Part of a small language model's weights: MLP 256 GELU, LayerNorm before each block.
Each number is 500 + 40 x the weight over its row's rms, rounded and kept within 0 to 999. Layers, rows and columns count from 0. Numbers have three digits each. The size before them is the row's rms in percent of the matrix's.

# layer 4 MLP down, 64x256, rms 0.108, rows 0-63, columns 192-255
097:484501443493437438524525480544455505516561451498540505522468462495542540523542483503477546546520508510531473426533501510501568507454516467568586500522530482561457518501466484527483538478476405
094:548493582526453485465542457525593493516545460491512467503481494469524457574526466509513441404471467488463544452491451484579505503483507468405538527473463507493511472509505463532578627468487391
092:459512444466511478490510534546594521500510488521481483518494491494541475449530465470530458410486539507430494515553454473572506515542483466515451439499558430516508419503477589482438506434447499
109:474524492489500540505525526584499502500451509507503548512476521501467596471465599470471468387498573509519545475571414507488478496490514434581490503528612509501499516507471494497487478491548488
097:495504582506510470493523601519455508502559490500446482513539517540462450456489505503584488509518475502461433450498545565478509503405456485475423570485452511453476536464487493463458560507494491
110:524471510555457480461493522466499474482488507477507505499501449535523515586535408480500568585497468484497463544455491483521517494507476463548488512545537493467462574476531507445551505474468510
104:449528496550563553542487546517488528527520495512504467508529563436444480518521515482463490541509422488482505473535468521380498507536519519502521515543503478506560496527538527497576399561553551
101:484511485529512493541483525500492504498606533513521459493555575482529511467553507501477500584446481502488451554537565540452429494434479575518512537489487454417514418506442493500469527503490553
094:549489542486467515545510497486642481461452527496447517512524444537402520427588460485434498506536430503487556546438457509489476500513496433479478444435447507494462466533471537486510519487398444
093:554488543507490577471463507516486491508591531473459568510500563476486529449449486478546537452484504497513472383457503501483589506510527403495498478513491508568459486480548498571567454498393539
107:493510536485529596533510430447505510512494547506495535498473460436579491513533492534397509527502511488524554464573577556498540483500497508528509489488480495418539412562411491523494548443534441
100:524473610513455502493511501526551488469514469483520505509479487491392560534462479468550479581492470522492498476486443417475535500485493502451418456500523526552519519467548522454463465542515458
091:470510471421514452491456494504431517526547452509567427532564466486440548436519466520504568535520509516576526458521519592506513515493499574493558556520426482413533492495529516530491498511501438
105:447510542553517439478491494561475507528437517495482421486506509448501490532511543471503421513491460479481557560532442493507427498576524459497519499564525532502538428528398429560517524536527422
141:548448507506432521517513494546513455478524445475517553494535517554450513515456424495487502480469542497475466469430498436494496498464504523546500495507497485546446495454491451469474535441520467
093:399511539531518462520514515516486510474532518499501447539541516480436424423497515526507546458554497499451551609407446510519533511576516476496461530528532491515514516471382569480423555532545530
103:499505502576534459497513504492438492564517571498512510476469520531533554507569549496487472640474542480476550500502520532488497479618495439535554473523508545496524469509511485540510408525438439
094:547481532558432523489515462525542478484481464497514519493561460490455521565483467499463490461516483511513482501464531475528522503458490529580456542476486490470491412485567478462543438520509495
091:529506480511500454472507492487478504494549547504524449510518437573525477530441514499449439393559470527477536500512511488488490516493505554529476485503484520548487470453515559491502539550496495
098:516529499502540473494542491468446526506492514521503496519510497548509457460531580518448443569500470510501458553536398505455449498490503564504427473476450557516517527531491481503520420495479467
103:579508410473489493513483445524507512511429496504557461514489471459445545486467494498562455492498487514360492482472481486507480507522491471464501507477465549470484550491590424482478521524460554
097:474507457511527447522404463474437533542551516500509479496500500469527512564512525455420444414471500465617480523543528486426403499419510542539572424557501504495526542520571519498545478526490553
101:522493569452483476526493540526533468443473487485483503484457554427479500469494444481518551557450546520478530494444502483539560514524549490576508466488489480500459469481511536474453426514492508
091:519490456399501504500502461465462504477548507509519494502532525511440523569468497513462595470536463501533532474509529515534442503520523458454528507505505474431528510464368439495489421491476488
090:503489508472530499499479493537512500517409515501504564494475480519567441494489578498502528545529471492512469476579570532592403500502503462519423528513530565505490440507475435515509438483462559
101:522507589444529524463456449441427514547473479510498502487496458541471563527415508501527494562472567478474473572545474472522431487474479488462414487487482451543532480555519482516565426471526544
098:453479355536472507468499489498558486466596562493533442504494483576527547582503456505595523449543498515466453447504504488585523498510475558407451526512458498583466455488430528473561483574551470
109:426506512444506550528478419492446489491552511503500466489476502465491527554459476533459544518495513510468586509528432519506570496551499381556578504481519503468532530531570535499478462503467486
094:546491523565544423506502504499521511489505474501501500487447482483561509578598509505582565421539512533531508472546489479468420504487568513471535514510414554528476503489595522487480572492424552
097:450511542520548493483526465517518506486536543494460479457503562476464491458546458521460551501452514474526514512563531493478483478491484600474498561532547501523531445544527507538456557404530511
094:480502411530510527503469448514436521560566540499498450531533472612600435408567572504548497534470437505487469483465444501540564510484498491403551522496495510498503468511450507502494540554464428
099:540504469494490419550523520522441516452438493519472520496440496485485492539410512581337480431496439501430473505403480487509509504526548513477493490474452501500510536496527514525514480410560568
093:487467513522462481460528539499460470483508493471502521510504505499512497517478451502541458499504476505586443506516575451558469504482465476538567560490498535470456544441461508539441468454512546
094:485501453495492521493469566509567510522419493489505546472428462540539493515511469486536512524487490495535463496478518502484468508557477470561547456493488536485496523501470491516594584577421523
103:508488499459446534514493516485518476473355472495500564516476514513465513509483481519540565372495451522500512484441550456525531512513488552477540580488500471505452543420561493509499552493488439
104:509492586459544498525512498464550500478546546496520487506483474531507467548403459484495493429500621506446400450488473528566492510558522527446429438486477539539486479526576564515514476572498529
131:549471506523429486510518467477489463429578480476520569510445481542450522484488528499520546566468514520530493475491542444566514507447474467478512550502540468497448490453498520436447499523465544
096:540500460416478543501511411495525475467592476495481519508539443459497451408430490521554531517503499519516501519490490484479497502519470543524526496550464510525511504489530531491501544604539450
119:474487454411483510489526429511506464467497453489503563493491494532559529444477487531531473499498462515550517528446603488479603505506512527516445526481466518451472503444481485494459426458543477
094:480477526531513499473520463507496489474446520488523515507523485477503490565519540492533443427532598499516584466493473476427593487516459502499490561497534505498494448501425531433446562493559506
090:440497486549518464514519526498419505528489484496479498504530419492555557464536541484509495491529461477554517551609466524450456479550461459545419450489534484504522447518502561448514576506527486
089:482527443515502463522490567483392534531481511526474487518563532449524562505534574506535446554502482500516468498494504506432571496476490455503536495510500486570528487583474500531535448515497507
094:457506489498480521553474548420517503509516528508525518495481540457486472445470436521445427540468485513404557481470518494596555509560512501539404535517528555423529468461570458535487438486453513
092:447511429451508482498562484560560501495454498500518582497464461451583540529507598525465438375479486479497505573523586557484510492561498452500524500483530481532491446539494520499508468465593499
111:448513503532500527483420535541516504525400505496457504497546466403575492550504458506520513541488520471485614539543447549489514496526495476487539523505564433545483570509508502523513475441560571
096:561494531503481490503548590502527474508473519506467530487496513461433467475503530499501476659534497513528475535537532454548504496589479436492589496505564473522473499529486449479453477507475449
102:444494538530526596534497439524547501529433515519494476486553525529459435485511468466479517509504541486573513487445470472596571510436534523470439532519421471488523439505500452507594491494497431
099:509473444502492525445497513494586472460544509481501558491463468536546539452554506498492531494477598500481477444469499503516436495475481586509504495517520525509488583462614562488456471532487490
099:504526525429534483457475527442449509530525514523508500493521568501448473528455516482662501479513516517515459555545474556431458512545516487491498457523532566456504450529510547480520492459478519
096:570498483503497476512528455496525505461501472498507481512484483482533553509527531489528464499491455477528463493564455529461477482463489498387427468481492481480503530450490475478516486471526482
087:586498513502502568468479450503550496512484474496485522494501471468500513529425483480435449479543462499585452556526403524477498507453532478452489461453510447504507502525514526501503467455495492
095:462506559555489478541523558496477494511458452521512447498521571505502455434507530524462659441500500499410489508478514493544364497463496538533454475471481532519492462471541498473507590490451524
103:475501596489498514483538583514439501512492497495464537490481468520543485494483475465546424532527601479505513551490481486453495489500500508509509491513472478450485510491516484514488497494505500
106:428507545527510405472496532505522523502577510508514461512518510544543481569536503501578483348487554536490527492464428520518441524428466527581434446479423476466524466468489426526544467487615488
097:470502516431508607508516478528415493496507461500488521479540489535530517481473532487469484594514523515505503446497462486440549500344487474494618511468534496557513564495427491508492535538506441
101:462522481466526466511465466453567512523489537514463459504431446387548515560446516506428422418494464492481524573500507575391489506482509526516505461525567489505504506508508460582439490515513564
094:486514368555500529467498481518501516472573463500490547502462522506525392525530405465393489596469531494511564504565489467483483489562479540474490421446525459463491608550531488523492455425516578
095:481503500491502430480521507437570502482436532500468459503519578605533443481594405540500572492475479501513542464425498488520484486549515558534456472523553507547521605497475448474474484564487485
101:552514529518551531509509515477424524495503495515512460486514577525477464480498606532466548532553452488482411466513517464535483500474503538496547534522467539462478514553460522460544489524554576
104:531518397533538407506472496468516532563462487509503553510513510465515502451484512470430451536444503489526514529514592501452496496560513566480419483481550502505574494478505541483435543540481554
095:525484590512511579495510536486547489505500522497511488479538522515434489411482523538500554531459492470503495418522521482454581495392529457526550526487478495514481605506514520552494561497418493
104:503514458505511526473485514490522508542454539507494428479484519574469449466560530453573497531515444489610451563466577531502451487508500490442609484455432534559496569517375488507453546532513512
104:613510502476511507508480533463467522515443461503512545502485546507448506487526512519531479535526598499471490525463499514551561504571506480402528515506551507501544528536522500480489486500549600
098:556527493510526542499517462475506525501467488518485463502489537491490517497477499500550512475512493489447450468449553493466548492454519565498546519481491491419519564527490469554563532479517449